Weights of a small GPT-style language model, trained from scratch on English Wikipedia.
Size: 24 layers, 3 heads of 32, MLP 256 SwiGLU, vocabulary 2048.
Each number is 128 + 24 x the weight over its row's rms, rounded and kept within 0 to 255. Layers, rows and columns count from 0. Numbers have three digits each. The size before them is the row's rms in percent of the matrix's.

# layer 5 MLP gate, 256x96, rms 0.151, rows 105-241, columns 64-95
093:184147113145099103112109091149162111112094089126146098114113176137148147128160101129090121131079
101:125124124120175148153113137124128169117101128170137151136139132118102127153104131203138111110098
105:107105084090185136154158141152131121125125141091135140092115147136113137106135136137150109135132
087:089136115118107125111138136160151142114115081101115160134085173133147125135106125136168098116130
102:135155107130178122120186139071135169080106108129151159109128130146135152098122122128120136131117
094:137159142080101076170195148109134135191151108146119140121162107091147153126132101129161134161130
094:162159167108123125106109093121180106107170105139118103160116107121134075106100121185139134157127
107:167154164146127129141144151157141137120135129139121134124135142048154120104053112126107126188150
102:141153137122149165140127121102149145170175121159093105135149126145153135112127145130129155133140
102:200099136117124159123175140103160125098170128147140169118121160137165124133162131155124072137099
101:099166120115166146137148145162137136123106104147167123085161124091161080114138096145146130148107
102:129116132133103115157105157127157203108095090143130136147081159160135151133116114104150120128116
099:115143074128106102157129175107147133126112097185159130122110114113150133098154124159115100142129
095:165147142127104115168161151123174130114164135149159139147163114089114112130163117138152090179178
102:106136091120110117119137121133139119132154128074162166119111174141154118145133131146095081131145
103:154127146083147140147136117116151170149182125113152124103097112147120124160105158158145155171134
106:144167166132120092122117146147209126128121131124149059107095122129104167110111143137149111166165
102:149168101112165112125124105086142152126203149082088128137113100126164126144132131105153142162127
099:119169080139108142119155146156139159107154107083138072130112141156107179111147137161120124113134
092:168141132111111156138119113089165146130109117097125130104117147131125113114125123229113123137110
097:096203132080164171101158089141157161135138127146119144127097114119143140132133123161116121124129
082:138122144139094124087111143098137161139135138111107115196113140134145126125174154117140142167153
096:097148087120115098141133140133162145110137106130099117143123129104111126105119177135142080095172
103:170143126108085108157152140152138126114134105117121071168141141122133126090128117141144098153181
103:117150114100118140112171092160122146157158130160098159107156175095150141102119147170133097134129
099:135154159094135130138109116181132130117127074151126112160149125126151130116158117178099139149078
101:196112122127151133148106123157166121113156126129130133157144150144146135120097164148113122188112
102:138123076125130121103139100155105128141144090123125151131068132106118131075124167144122116153116
096:112117092137087131131125122096081094136127154114119104123111147141113109134141118148134101176148
097:122162117147122123123112126099197137104146160125100122136153105123189128127157128174097127140123
101:134124083122141116140205087124176150087130142136128155114153134123151160124075111120126114134093
097:089132077149146104126156140129146132134129073139170099100135171092089164101111140135153098129131
106:120175172146130087116150133107189138116141146110135137177122121153130159132092111126126122141175
090:110166124141157159149105179132180135122115125140157173142118150159090095122101146095161115104111
100:121186102149163125167142104109098116176120126112137143136135123142106144111117116160143144127144
093:104152115173101142116130143172164133146124104102131125110126116136136126075131119151117135190140
112:117167100150109121150134124099153110106126106128118117162110158133145065123134130120165115122181
106:144104104137106116198152077128132152093142129125086110145170136135109150112133109149144093132168
104:137119103101099134138141147095140193140169111089070087157121099111153134108146182163154134158138
096:105181096121147149116180112125166108087145085102137080101129108108119112139108164145103133126146
100:163165124148156127110131141195162166133152130165147129107118158146119144120138120140127125150126
097:123112140143131128152107154122151156154173138136147159055108130122109106131091118119106111185110
095:104112148137150152104143091129135109085157109102154112104103093125170128099137142134111090156144
105:150148167166129124155157150159141142095152100101136135119131126132128142143132111149127117179130
095:166147135085124104106090074160147136108141124148109094134097107126144141118088128154134132154113
111:116131143105175114142154133138132131157122079114147136114105138113114109120124140132089113147134
100:144090125166112150161138122136089123104130096145134112119092185127140163084129106101137121127165
112:096115129146155119150135130080154185117169167079132129086120119150130115101122148167188080174142
097:113147091131098148157131141117123112117125102079159100085130097107076125113111160139107105167131
102:142123061107123132130130105112157163124112113137154123148132157167142150166151147105122158154131
105:116129136128104155145161121118131145152136138149130147137082101129114127099148129131139112208097
102:118153132130127165127138138127150109133150073131174126133134141108147080116147116124127132131138
104:156125156171118126116179155145145158122161103129116160135141133105127151153125149173109137124141
105:166121131131098135170191143137148137139117124135092132125118165138159097126100126125165119165112
102:147156182117124139121126131111151169128132102161124131156121150093127120118133156177159161143108
099:103161135098080129152141110132157126131119099116122129133125145144138120080178114158130106096159
096:080144113141118115153135109166149124127148131143130075090066132151147132138117109140154128142098
100:162134123136116129180134084115126127132126114114090118121085141108127163137148136136135108145137
101:146169142133114150121141143119166166121099104139126144119115145127121126168147144119138123142130
102:116115094107122126150137155156115110151126101107166132148106112157142155090174137110122108155183
097:120154112130079155147116122132085151115109099124142089177106118074136100084148111166124096131113
119:109140173111124124172139162129155130137136111104123099112116148104126098135131085125134163121140
097:148111135123129103161097109078137144086135123105137135165141107118116118113152152137118094123140
107:116137127184117174114133127137098145100132066120140134128088160097148125120150156106108078146121
108:154143153136105165158116137114162178123129104158129138117096117097100137108136120137135116123120
100:147174138125102060132104142134138109148097119182112155101101150135146131158107154103151138165085
105:156150113107106085183158131151094144146139129107159105139104140080130153066067136111151095140124
098:097123123119123112129122166150110130109127120101112113145095120089108099108109115176107100150140
103:141159121146123109139145119129129121152193105116101091117137113104165100124108166128103135164128
089:136151098203163156125130089122169119112158121126120097148120154137080128137132184151141132123168
090:141141181120111145146129111192111141134116178108121141121074152145109054113152126127135128120136
095:130154116146124130153118184054149118138131137107130116109096174147099140104136109133170106144126
105:109163145142117136096144117107154163122110135142129117159148171102135136124123129123126136171152
101:138122133130110137186129130111125131112150090178120097127143141078163102129133148178166108141103
101:134171066179159092122156127096126137139148103108127152118145123102078132131145165140120152145142
098:096182111094132146150129130107105155114132158110144121150153121141092120101097126134131138140148
099:140160153156128115108164133172149154116158133156113121119115140132139127122091119141091120178086
094:145135132132158132154171183129106120088121122118142105139083163129160101161141075151097096119141
102:121090110157119111130146109161105134133135139148128127134066135072098149089103143182120113123112
091:138141116117152132178174109144119175139146137103115142120133122130112171117132137131155087150114
107:162135134119110094150124072109171147118097114160085120149117105170130100117119136136101147115130
102:175143152158139129114137098123143134121149110168144108133143174077138119111162177145122140121120
100:153132104122131164131108125131136126136147083104134089146116176112105141137122176153101079143136
112:127138110141095159157150090109118176151157103066097120116146123115128142128131144150137126167127
099:115157149127116072122109143137119118106172148130099120170087153108145093119115127185125157143143
095:161133133148110105141157148134116142113103125107118151133141097118122124089163150190148121190106
097:123145115127120135124139126122162164115090137097147151109140154157080174121115132153183153159104
099:125146127138117112139185128125160158127180100153103165152125141138106142146180149142174124132151
092:113139133144103149150133147148124177080127156133115099127127112118110138069178109112150107142137
106:162150138126128114181136117129143152137186151132144098106088128114093156131116142148166129151095
100:110119059129169131142123150138151136105157174078089112158116144141176128125099138146131133126149
105:144106128141137113140113112141144128139113155146129130150145138090105140093131177141131161170167
108:145136100155141099177151161155127168125149132124146141166127165101177155114167161168126132125164
107:078158116166134105130157131135110146112123124091146108188148118163112112099174140112142108129135
096:103119105150191144154133132152140106114152092112141134175149171098155129111151118132128138144143
106:120167151111144133108140080087135156142086046109180132150104130112114111106113110158096115158137
097:157148150114119103161106129131149160156168112132118148143142126111156152082137135117176128149092
103:106130133124101112148123119137125130134103112104105112173087114145136144082099153131155081147128
098:157112143115124117153173138136134176170179148160084151145104126107161103144120172150099120189124
108:126176083134113136121145106111136116101106046151137123167120148133124137152136144134094127117092
095:139153124118147150112129129095157164101155101128107155183142148124167112115138174160116142131149
105:122174144151148079130130115150104111135162116134142118088113137116114109082134133139130132164142
105:151139092146126133139132140185144105080150154071132123121143123102117121105101119132125081137135
091:135122152150144101184175126108151120132148125141134155143131144140128148085124131125128076129154
098:116144131165108128130152152126112116086156081129084093150115093082099094126126128158128083117145
098:143131134161188112072135148152135135098115082129124157137126151107133091117124149114149112118139
100:126161141096145093142130151133173129120106079137161158148138115155143143110100085164152087127121
096:145130155143161159179087125180159117129135103088113149120128143125105115103122107136134108142144
100:164160154128089117137150192155141102149155088141148103182176097114118154122133166138099126113104
099:080189119115105114170172122122149167103126109163158142132119108097132157112146082139078112140109
102:123139188097145097141150125106094146141176135134158137109143165102170106147143130166125088126140
103:165171110158115132176161176113122119164165122092127134107122102149113150161128135137140134135158
093:139127158144107154130152110134117112128135146075117094133107123131145143157122136120128111155149
099:160139104092125146167111142114153159105140116118143096125155181117153131124148132141141169130091
107:150139109140113096126144142101119168204088145097127119131106127104142112133107127135114151156187
099:138136107107116113122141119109143119097108087137121168158131108111122131120147163133141113139177
100:105156126112124136142171144159165116146117138136077098194088139109107111115136112129092100094178
097:122184089130142099165146132120123159125112129130103135156102109110141125106168148172133098171118
102:107155116143112127169131107178136121138141091115155089173147134170129140089140177147104122171093
102:113118121141170140125154137112152144201165153129111130082155134144174107157145124152146138120127
097:177132149139149115166134112181142136160149110105100147193107098093123127103113130164129141138071
098:139161096146109146134156148131153166146110159113156143114167100121142130110154125185132124146150
109:174109099134139145111177135139111122129126072112107106169161150109127118142121149147112093138172
097:144148082083145116144166113143149163108114146112140147099120108143129205101141117102159119121142
098:126188170149134149105126077158180131089139132130120150149165106111154122091100121125125126133108
101:128164142182111128147144097094164154129142129140159064148134138132099143119146134127158131176148
095:084104102115162080131130113108164146123140126069140123150109125114181132139123109103131098127125
095:107169091115119110128150150084155127116155089125136127114124163150141148138126180140179139150092
102:144127141111143061129153093184138151123143163141145183115101143103167160081131110125185115164109
098:145152146086145090129126122099147175084143140147092151137144117131149154124096185116160084154110
098:107176145133160091115127106094154174133134108144130115114132089136180154192115156173092111153127
094:129130145126151149102124166162114164091122123085130129131114123097177122106120122178110098142178
094:147145096099074117176147110095113140126141116128141120156081140077116133101145120161153115162109
105:131105122119133099135109095163128135105088110134116126113076128135188133127117075163130151121152
109:158127108147089176170148110152161117115156106111118138172141168107099130110121157143107128127116
108:129152101123115173135164185114136160147162112116156105130128116149161150159157138133132137176183
093:168140128141133122170149115120152154104106168121168137171101087084120167096122104137144086193103
# layer 5 MLP up, 256x96, rms 0.134, rows 105-241, columns 64-95
106:116125153116109118125080141132157120084169121100135119217119104135149140149143058150119118147132
100:140163123119111175153110147109135168121144174101098119163146106119171120155139118110116127160088
102:102132106136125158159152065153157134124122128109128131136144114099150096101126152096141150095119
089:097120124120138131108130158154112149108116098187128141162165118139113167133120122127146146103133
104:139166126137093120158132092121130135153128137171163179117080193159129141115136119086143167142108
101:173136162143141144135104110189119175131094118062140181098136117147162127101148148102147150122134
104:153080135120131127124140118130114146145111110127090136080143123079151115150124078127089139131105
100:092157170140110090160164112119095122098137125115120115144144128146111112130172135139117167152148
097:135112088095102102136114162120169090113112111103134123136145084166124118152082097122114123127124
107:136163112139145120113148139160136133101106116121132096145094152124132108128071087126099152138127
106:129131197112141081118126166122169120183099118150142124166102098150117145152097182133086131142150
108:115159123086119124135108121151123131145160165116143134105118109090129165133104140117138115131091
104:098102116091084108115127115105135142117117089119142123171155099156171084105159173178117119159127
092:151121140141122145150084131132106104091086176080153116154107131152143163093184112110141100151179
098:127135158139127127070093150095177106154096151152161135127113126140114112131101127069131130158131
105:170109119125128117131120159111137112077110125093088143096161144138079175138133144112144134122120
100:104097086125149155169134142117119173137118110081115142104163113172130083145111123115098120102148
092:178115094128114115120135127133133117148160146154158100158130088148100119169101159118139089182109
096:093111134112117106126162117072145126151143168131127159137113121150164142142138110122151069135132
098:148089114101117137114115144137110111114119148094135172162086118141106135185165140138144126189142
101:161105129105160119134101107127096141142134135141095137128106125082095130134156155115144125130135
080:180100154117132146102132115178150134119122141080120133177130209127148089099131106117153154139188
092:135155175076166052114123140100122140137145150118121155110088115115078120111121128127125151145149
097:133100128138095111128172112116135134095169112063115121136172131153121115147161119122144139120148
102:121148107147130147150120103145153105117138129106109139181189128149134135107155135143113145123148
104:180136120122156109122085096136126120141127111144125152161128147115141155146149145078146118129101
099:175162166135094146092139135155117113083145101151113152163159092132134178115125113123087109123129
098:130093088123144121087133082135150116118109105146148114162122141107141131152148158124145106121131
096:119114111124158141119115114147124138111131179103122161147135108131112095132178143095096141130143
096:092148102077175154131149140135125131133110168135159172118138139094126139120132181161107110105138
102:098166143094163122100124117146145126166101143105133126127158135113123128143156170132086179143143
096:096168146166134116121123098105137109124114139102099160145143120140147065102127134125127133090159
098:129109120111126131109109143185121120125119137174120119085139108165153142149133122161131096140153
094:109104140068099120186128145069154130115117150117160162108129121089131119120162083172133135084162
103:149162162147104129095117140110160138118099127143112165149109100132146111126114084108193105158153
096:130103114133133094148137113156143109119131114108149121115154061097125107147156110137118124143096
098:126122148129125160084130116137152124172163123156113078091138107135123155121167145133172162122102
098:132131102123173146124113121141157150143128151113079095095090128149145124109104146115128104076133
100:125151188117152097148137170097128134086168120125161149126092131121112155172151131126115146138109
105:082153100136156099146126168148119115143173105102117135113153127115116157121131125059154141124144
095:141109096131093104156116181126180098135117107100110130118189158111158104134117126089147155150129
099:139136122186116109123106129137102137103103132116125137103106149074093102135156144111073114127101
096:122107124145107087136139127075090099147205124104163125101106139121189143099120121135100147144143
109:107132151141134098113141100131126116131140166093128155175089114179155078146120118117137124158139
097:148129101085117160099138110107116103122188118135094103129146087105137152151095163136105151123087
111:103184121175110107124139135124107104104104095111153087149111134110100142136176094155131136125127
101:085100093151160111090183095109144104124140094146150179139112164165133088130164098133150105147142
101:138144132122135134174121115116106148118116060121131123132101143138088109129135114130125174130146
098:171133137115164093134123091177094120121084118147109150088130155073112181139107140095160109166108
104:108112116118103156136127125135181156102129111139130122089182098125174104136142107118123129104077
106:132115115106139159172125170131086125135149158123104150087143116089103118114097128141147063170152
103:095158142145144125133147124138140116122140185106123116142047155097135139125085164139156162137143
108:086125100088115159132101108161134107107143106118179106134110137116162108103118094143139148101154
098:144147130078133152112109135167075129117153130151108142130158056119097157117156127122145090154169
099:112138147116121142139150117131156128158130151119138136061143181102174136174145116173128176115152
100:117135107141162119111136106158134123098129141077136143145128155186126102081141144113188127111164
097:123115176139070104132159118158152134111114127148140084137095114117128120115095117136137163147106
103:165114132074125136160129144171163137132133131123165135114129145150118157147084110110157131095109
105:120138134145105092166119128112106094143140144167123123128113151121086080147126163163137127113124
096:115123142144136077155094138170115127168082149139110132184170142104166131150115132104129131146109
103:136114135104138129178134161116166127097181115150119182145096127133108134109087149159158159089154
112:139113128172123162135143122182158126117077150117146161118150125055098127107141098103119135120093
098:118141123105124132125130170109119147113131125147127131107172088137113095110093162129094081098144
095:137153143158126135133116156115137114167124134103101087155130142105199143151144135121135168142140
108:077126141120117124128168131110115115138150145116089159153146135079077132113093128151173094125110
101:141121127108162159127099147109163133131169158137115126160107077109110137100115170105175127144149
092:126121123156097118129171109100094110183164165099130122153130156147097162103138127138136106136141
099:128114067097132142109135121084108131115176143120127114122118124168126175119110162129140175128113
108:117125099126081091097118134136124104121103133152124112159167145110095137126162120126117094139147
093:087152098121131125142123149134141117108146159132088138104141129113139113148083121124156119105122
091:088152138183098171164142145118102165142136132157168116168145149108149147137148113111112119117162
094:139145124124113089151108122145166117110108091164113102141168068098143145109125097141133060076131
100:117116123110148133129160115147150109121093137119138133117100163168138146171109148051085158098129
103:134121128185112150143131105150133144131071155097132133139131141117133120123154117118149138117137
105:126138140150132125111133137126100125122132134167138119109128160109119128078123110151116137135117
099:118132143119147083139141148110129077118145131151125149099118109143154165143114113104122118125125
095:103115126134148132130163128091148121105111111124115110137134135158122141114101087098145133101123
091:102085114119157117114152098102110089153087178113116120161121095097117110112104104142122123121194
102:119128128103137153150138136120134130163127089167105149152098172109136070169122100107139100101156
096:148131137113128144141082145093128140147104081136129111128164161108153092120138117135132131131158
106:138085127127175107112135139108123111090173122122125170095142103125119115157158097133140116128069
100:137152135103072127140149126134130071097170112146156134158144088134125123128146110141085101131130
103:141129154107131152107121160092116130092154098131117141165134120119096100128148097101130147140143
102:156105172086150153119163136149177103108141079126172158112138142162111118128105094121154159115108
098:147144169118099151120144135138095144095105108156101168118094113135142090110120120087090118102157
100:152163094132101155156113099132093093122087136096131107104169133125132125147103142107122140110110
103:160122147116133107165099166155104157125140102148147170160103103184099152130088106126150135116124
095:142158109136116195135188160129110120144114101120156162122137175133128127156119114106099133126126
088:140115131120153129124139134068125129089133097126157166131121146148169139124154189137147168172110
092:149114114117159127141135114168112135100112172134088145154094153121128122149117079095150124118122
104:093116118175162177125125112135114149165130134143100114106141123157105132113117117132125120131138
097:149119135079131109149163129146150077137090145158129171127117118132104098093100096164160147153162
095:129131102121123077102107091123141094165129141147090149090138111158113101141119145173116127142101
103:177096118127144098095085124169101129124156140134087041118131125147163140133124116150137097119137
092:111142128101108093138104128117127108101066155117120142148087100142178147131117121164092084109129
106:132096101129129158105118101116118113091145174117119180131128168128130159131108090124120149142107
095:130115114156123149099121159160148116141172147119140116135149191114148100108143167164100140086113
098:104150144102152103093114106135097122147082177143081132116120132118123092072155138110138107104140
094:109098115134126190130112116076105104083159101118150133127139135099094115174145156178075118162140
117:148107132115099166119117135120115131181107141137130117152096134174133181147083109132131164126123
095:133072163125159161143160137123127105107123103086149134091165122109096123105052112129104133124139
101:125095112139125150158077121126146115087122108110119146096153124150138112105132090127134117152149
107:141120138160108091152145138127126133172143132135127126092136122108100105102125110095141069104093
095:113138096134121153102137095144170142127079143141106101036162086114110114105129140140075127127153
095:154099152155154126108083119155149154127107126135135109135134163137153112115136114142122122135151
097:105133142130104120085137121131175119105135150092104137082152166099119040117130132131125146144142
103:118159137117162113117134114181127122139111148117145062123134090135152125158155093156096147129117
095:116128126153135134103137129181133119119142105094161123110121202163120111128122124122149130075108
099:148127147097150084144134138159103166146124141151167127121134098110101123095148115120122115126164
100:133151146156134175098121136132129111128083107104114091144115143129100082089126109128113193174148
103:114133149160139135133120148144129087150111116098115135098090174173078189118145144103129143130105
099:117119123095099147149207176140148142085124090144157125169150119130105159136140129153134105142120
093:186110101125139101127077081135132155144149100151146153144141104072127100145107156136158140106131
094:172138139122103143134129126141167132095106095147135142120128120094109142159152154114116111202124
099:130130156107122106114136121158192112123119090124112089142123133134126131111136117118122126099129
105:114156144105125111117110147108098138119114161121151139104129105115133121080143113142094153148117
093:129135153110137138115099136135095163111092155130151118102108117148130122123177125151146156163128
099:129106106137163169103117120123111154115141148090132124094107132118130130136159105154117133096117
105:134139211064128139163141139137142111160126091125147131159170145113110115103085085138141129113098
109:147141160146130105155112120117116121170167171111096133199166120140104139152108118125089114121130
092:141133110117134119138098131127112178086123181065124133122130160125098138095120110109137100165155
107:144121134118110110146062129152134129094129125141126122115127155134103127113058128141124103141139
101:119127151089100125129135118167091148124098132137125129158156103116107161129141063129129124126150
108:116131087124121159156106117136136157120164115137139153167107129127120126105084163142198123132125
100:118140100160103116106099148121102142141120126089110111120126119111126165129181129142112121105143
096:141086119164102132151104109126080147077108087154105099159135127113156108118100122147131126110122
096:126114140131124151118092128194105147160097158111134125140149139119096075146103148170110108144159
099:157184143128090124130099116107130121117144095077129150123117100156114127137135163142126113107123
108:174111164129166135139164161160148172162115154145070118098141087125114147108141123102113168103122
107:116145148153098131119141153122098144128103110125147172122168118102137115122125161126135155108118
107:133129141137124159117117088097137117195135189149135143117125136089142070140105150135138096178103
096:140115081115131110149116138179108118149129087134131157123147137115114133156153119128121160163151
098:101132148125097154092113095129138105111137126112117121144128125154141137118139108136127104106110
101:150141133144119113136098095127098115141098115103102131135111123117124114088216131144104148152146
107:124141119176105139121104107112137126130147141164131092110111112134090139145138125087133136120178
108:149127145118135146143118111105168072130159141126162135133131129110086140118153131138147155127115
095:110140083161101169108120137096081117140155146108146118157112137112153115118147111128155095168148
# layer 5 MLP down (transposed), 256x96, rms 0.179, rows 105-241, columns 64-95
104:104116122123141115148153193083104152152184131100104167106156128089140109122162115097161127139126
102:147139128139145131091149130134091124160111117130095104130116127129130195118127111086115141098123
100:132181140141137126096141135116147132081102156134114110096110117161150158157126114077189090149151
090:078166157127128174124103092104119142146146093117091109127109097152154125107129130149149185157132
105:119088155112178173126147179106143127154144174090101113118122108097108159148139131106138125141117
102:148135089128138100130174133098115078146139144121141156174167085147117116139080162138159128120150
103:123105153125095122125128156097152105121118109104122153120130181106149133164157141151132097081124
098:129047147119148127145150107127117123118195091140113126120123095152127135122100113141139128166146
095:134118124118128120123095167135103167144078137129097064096142160125136120151113109118140132147114
106:109108112190125156155149134084128146127091164100121152142115092155141130160158160100144109136109
102:106115139094195138128126107166117150110151156143130117130200121099110118134174117161162123109111
106:111142141151121155156144144160136135147141094110096148166174154128073143128170140168108129145144
105:109125131133099129132119139109170092129108154130149174104115112124136148102092121124106158078135
093:169140081135101137181118112094150110158098135136153135118147095119167096131146138121123122145101
096:140111148143149102147109118124108118149132169093111135087152090139096132134094108153138126144140
101:154130140122131133152117113111088101180132123078112147172168108148173108106133122144145084127167
104:130127114118148134144127175111146153140098138090128108166112088119136174157130115127139115134105
093:104151117117065116119123145118129098155122126093170111140129168139135099109092109126112119098086
098:179066141106159103094076158130122120153106164120168131128134109139135101173132120088155131108112
099:134120129067109129102111092101088147099109172093163124125116124105124097135135087125124149140135
102:123161096135103147132097108127160072102139085111095126117158116119158121089110115146101148102137
079:099104139125160102121110172140124106115112117113137112128136167093070119150098095150124131083095
095:159148161149181117129134143142166083145131167133123174133146134112075125146134141104142142149129
099:144101114119090170127102130088115118127145105145117121145127129156156167132065145161121106114162
103:166124134119123117132151106109085116107164102123142130117107164155143115119147133158150109127106
106:106131152138155168176132155157138136113147092163153118116154140150150120123123144159083149113102
099:098154099088165130140134080082114107118085144139138105120149088146126099150161133076124131098147
096:117119133112097144103122177095127097100128169112157090127126143141138137107079129138133132143153
094:108125178151140085095157138138146120153131116147139080127152116154162146125105129114154109153111
095:122151132112152161128142172108115165120108114167140128114148146087132139132110127104137125109154
103:162082102180156141184132155147130091098114160114114145169121153120124106112115108111118095082125
097:165098084121146136120101124148098141111105131125120073102103095114140143098140096108138072123139
102:115159115137057157160108091111102120114155130143117131130113080110163130110070140165132115150111
097:122108086150169169120158099135117127154123107140147135122088091155132134126099153127158114146112
100:091124192131137151125118106116158115098133099177133163137110143138115117105141121106147149149166
094:154087153104128081114117156121082167164130160100151151133088133107141138093148134110158131141149
097:086122142104134112132192098132169136130101106111163136163134161085120120139156086110128093126109
102:102127105154111119128089148098103168172074121105175133136102170150121125133162123104131151151147
098:132174110124145090101164071144127149171117150092113119146138076138080106134161127116163115142132
103:116122120104146112102133103159151178147149172124115121132096132106137148149147135125201127136097
099:182109114115129147160161128104156128111098041140129102115119158133084119125135116133122173146115
099:138095094156112139111117107110131145108189139094124176113107149118104143136145113129156130117127
095:113148107140121132128141117142158060132158113121157156121104140100073119142122155134098119130078
113:148097130127137087129124161111100106144107124121143130104126103154148118149157123102093143078141
096:157139130137141146134127125101095091107115122119152141131121123135094088144130109108136075093164
109:118119078127105124081125136158091124124076152138123128110088148139096157121200143118157142128130
099:183155156131116123121134154141153084106169130108119098170159096176137096175134164155142156117090
103:131131121131098135088158134193168124157102106121103168086102124116132139147176104143121107176119
100:102153121111099113149162121120164125122151149113110126117071138130093071122135176094126136166186
104:129106156135138126138104111107124124104161095121094138120122122133098115100100123151138147086201
105:124087159091109138098114103143097097130139109117146071166168105114111134117095173103069147103113
101:122131112111144124122096136165116174160173107102121121140135111112098128116127092132172123125108
108:125125085147115119139146105101098115124087144108147117082133137140137167124145118143114145170166
100:130147144154125101155090162086138116138127106125118142124112169160129126093096114135136120125141
103:158159163145127110141178162088120068138109106137128137114126103116147144095163134128123143182139
101:104143135150100165145086094110128159175073111140122157128137093142129105129170143100080119147156
095:102178123144138149141077101103119125102110133152155100123115159129121112149095143113134145149097
102:142142104180150110122129113167124101137140083173165113148141157092139092171129106120096115157103
105:134108138125061106169147162136124112121097118132083113133146144136165126119123116109127146143139
095:129116212116155124127099179145115078177116122096107110134091130117126143129118147129107111152109
102:140130133137098115076184140162134144142084112122160083103127125152163150138131132144104081150141
110:102120125154135125138148167131179138125098166120116148151141064139153143141161114106107168116111
101:096117138158141126182131082123133157125184139162111111150094107111159134148141134141143122128122
096:160049185120148126094133112106097170098123110135115140167138131112141135124135114146128114111098
107:120137118097136119107138116153131185131062128143164100109084107120108193132137124105131120143160
099:091078111133057095147175120139146082115118140123108085155135138145079134150126080139149153112146
093:138114115123115130107120166091149116100167103131101132121097128099132076155114160088118140112144
098:161121148112129123204108113136165155139112132123145148147150116053133093120106146135159123123135
109:133102150162117188138155135110145113143147116091128135134165140149119137087096127134104158169062
092:139138099123114106112186071094111146166093143155140104139112139133082080120141125102119130131111
093:099126154170120107088116148095095127080119116145095138130140151124142122130124147142204082142136
093:118108129107159125164120147155125143148102137130178068130088161158079151116125135116126081113140
104:120139130139114119164125129160128107104125172123155136073133155113102096169120144165175159123110
104:137140134116138128131171114107108110140104160161128065112140060137142156099105133114075161149129
102:149145137136136151175109110140165150134091165133170155145106121087100134116122135094167147126132
098:150050152107147108135143090110097136170172112100135143129141157138137160108169144134156126154121
094:120158116114129141094124151095163147131105165132109109141095121106111114088151093135148111120159
095:126129134132146137140151123132128167135111122092137116139115140136133126139094137128171130131137
102:102150087147125140104108092154148166149107155078130141180111147097111155125135111112173151140103
094:097149150127168125123195148107136142119112116113163144140113172090114186126097120170157135128106
103:192180095145113158125087108112138120145135107133102110135131099132178101132111132123142106081149
100:123130138117134104143172114144110130129131073136120145110097172106108119114121149091105127121129
103:087151153117148107130160090116178173128142117143139146139104120134122195114087140119151127067103
103:150152126120091141133111151173156171131110117107088113081119133120156135115121188082120091115157
098:157083082135104151151124156124145161167147155171122084109109152123098158121164111140149158163125
101:155132148132129115089152110133106073126145100154204133137141087145112134102090100157129108138124
103:123116135077142130117148092132077113155126166166132126117135120140088127114123148132125114089161
095:122148163118151117143121130078141068091134127116124128158103112156118144128178114138163132110101
089:145123102155173120104147161145101135182094188122135126145141093117098093147116125130152116113133
095:103139162127102159107104130150128108147111162109116144130127115116151140127141158152111162102140
103:178162149102150094142129094153126133116124097133149136116146111129124090064127171150144153099115
099:114086125145117144094148128134103123157114123146124087132157122083156108096139189128115135091136
097:136100143143149123160182150118119108092124138089112109092086122140162128119074174116099131107158
103:099131121099091149096141151103197122095132141125138134158153175170135115125116124181146129127115
093:100110111116152126162109121135124143185180106132116137153176160152118084154137083099129141138078
106:153105114106131136135137140136131132130144144135123112129113176082115148110118149141135114093133
097:122124118117197151124148129170165119124112105144086110179153154120112110113125076160124163144120
099:100093158149123138134127194150137113164174127131117143096113149122096154125094104122065174155099
097:099176106103123113151137174120110128112153102148123111139109100147113185115125121179128134154111
113:144119130127124188127125133155120117092142143088117124127149128110135115122153112129108176131139
094:173147205132124120151121159163130127109118120093162099147096154124124155117105165158178149127134
101:126126153105159128145121137163165116139104138154154153158111131096095114109122164131137144156176
108:122139141142138124143162124121131133076121109128161126141112157170155116123107120152121135122105
093:175057096112157116126136100113109130123150092166145152133126150143117152113120106118116100099129
094:118171111155094147103117136165106129137156098104107143094119149141106170095184095126129140130149
099:110122111141154146135131100093100131116088100123164090092087106114164126170112104155127102143100
102:121126165122135114153135118128156134144126078124129130121103105168110182101138173121136133154122
096:131106123147097128120120136147093128138152123112090176122112091131142148146131137111100118107175
101:156116128113123091162161137143124128113105098104169148193149130130106104110162145107136094138162
099:156130131098127135157123120084129099152096134116135154133098099176148091139111123085177128118180
100:124095121095149146112075136118142109158073143119115110125097173132122120120113153096152102113135
099:117161133134155101119105103101143114106158151117127111141124147146091114174135128127171125120115
092:149123128098144127114165103130120129132104116133142101143136171146153124118137150115140144108149
096:088105169116152145151121142140145119102154119139153158131147148133149105154064108094123154099114
100:124149112163141122104108128094139182159158088101143143113096117131153159149141113117129139123105
103:160126124135140135129145144136109168118151109112095080164119178118131068124133134105102148084097
093:140159066107080114132156133142160147179144127147110090127136164126101153131115128145103102154157
102:143084138123194114097116119126126144131145172164150122140130143195150130093124120145148101161128
108:134155130139131132144131077103134140118086134112146126155168133118148147118047095159133130106158
106:149102118102102142125116140126125158129105110150157134099078164140143133120113095130130094124174
096:112115111144156105097146133107081102137118178155140170145116140095165092140136125116174110125161
103:113125090138104132122145141084118104130098121100089133121104092175145088106166132114181134130131
103:147131121124114150112160118131185132072100102103178134144115160083117136113115128129107113095117
105:117111135120148127157075149120130141122132121131122180101113198122096100164108115127145102161113
099:096119162107128089168118146112139151130108144144095148147162137107130149105118139086086113147116
098:147159181119119128129160172146141152132126121131160141146126118086104171098143150137136100127144
096:163119092165155126137132140129160132107131165096095103164113197129099143121109162097126117118148
098:129132135131127143149173192142167101112148136146138093121143127086135157141132128108116125146113
108:181116146179141107122164058099152119154095133110134110130141115099105112153139145129106103077159
104:162121144129137120123151110132102155118141134137134164134098133121140130127121139135116107110105
103:105141082085117115130112124143104105126141107119114083134148117177129125168150102119124147130118
099:136142122091147148131161113150117128092170151087082139144112121131109099117150110108102148129123
095:172092081141133109135129126105130149163116099116128099147139110109097110145133106112125116138065
099:131098159156120170137111146145160115154131131087097132100141173172109117160123126119140100147136
105:115135174115082126152152156131138102140144138153161206149134137132126134165087111182126143128161
109:130134110167152121090127117121074204127114161120139124094131140113132146114120108136154130144111
097:101134089165143138108130126157117118159092122156128129092109121150183076151142117084132144140130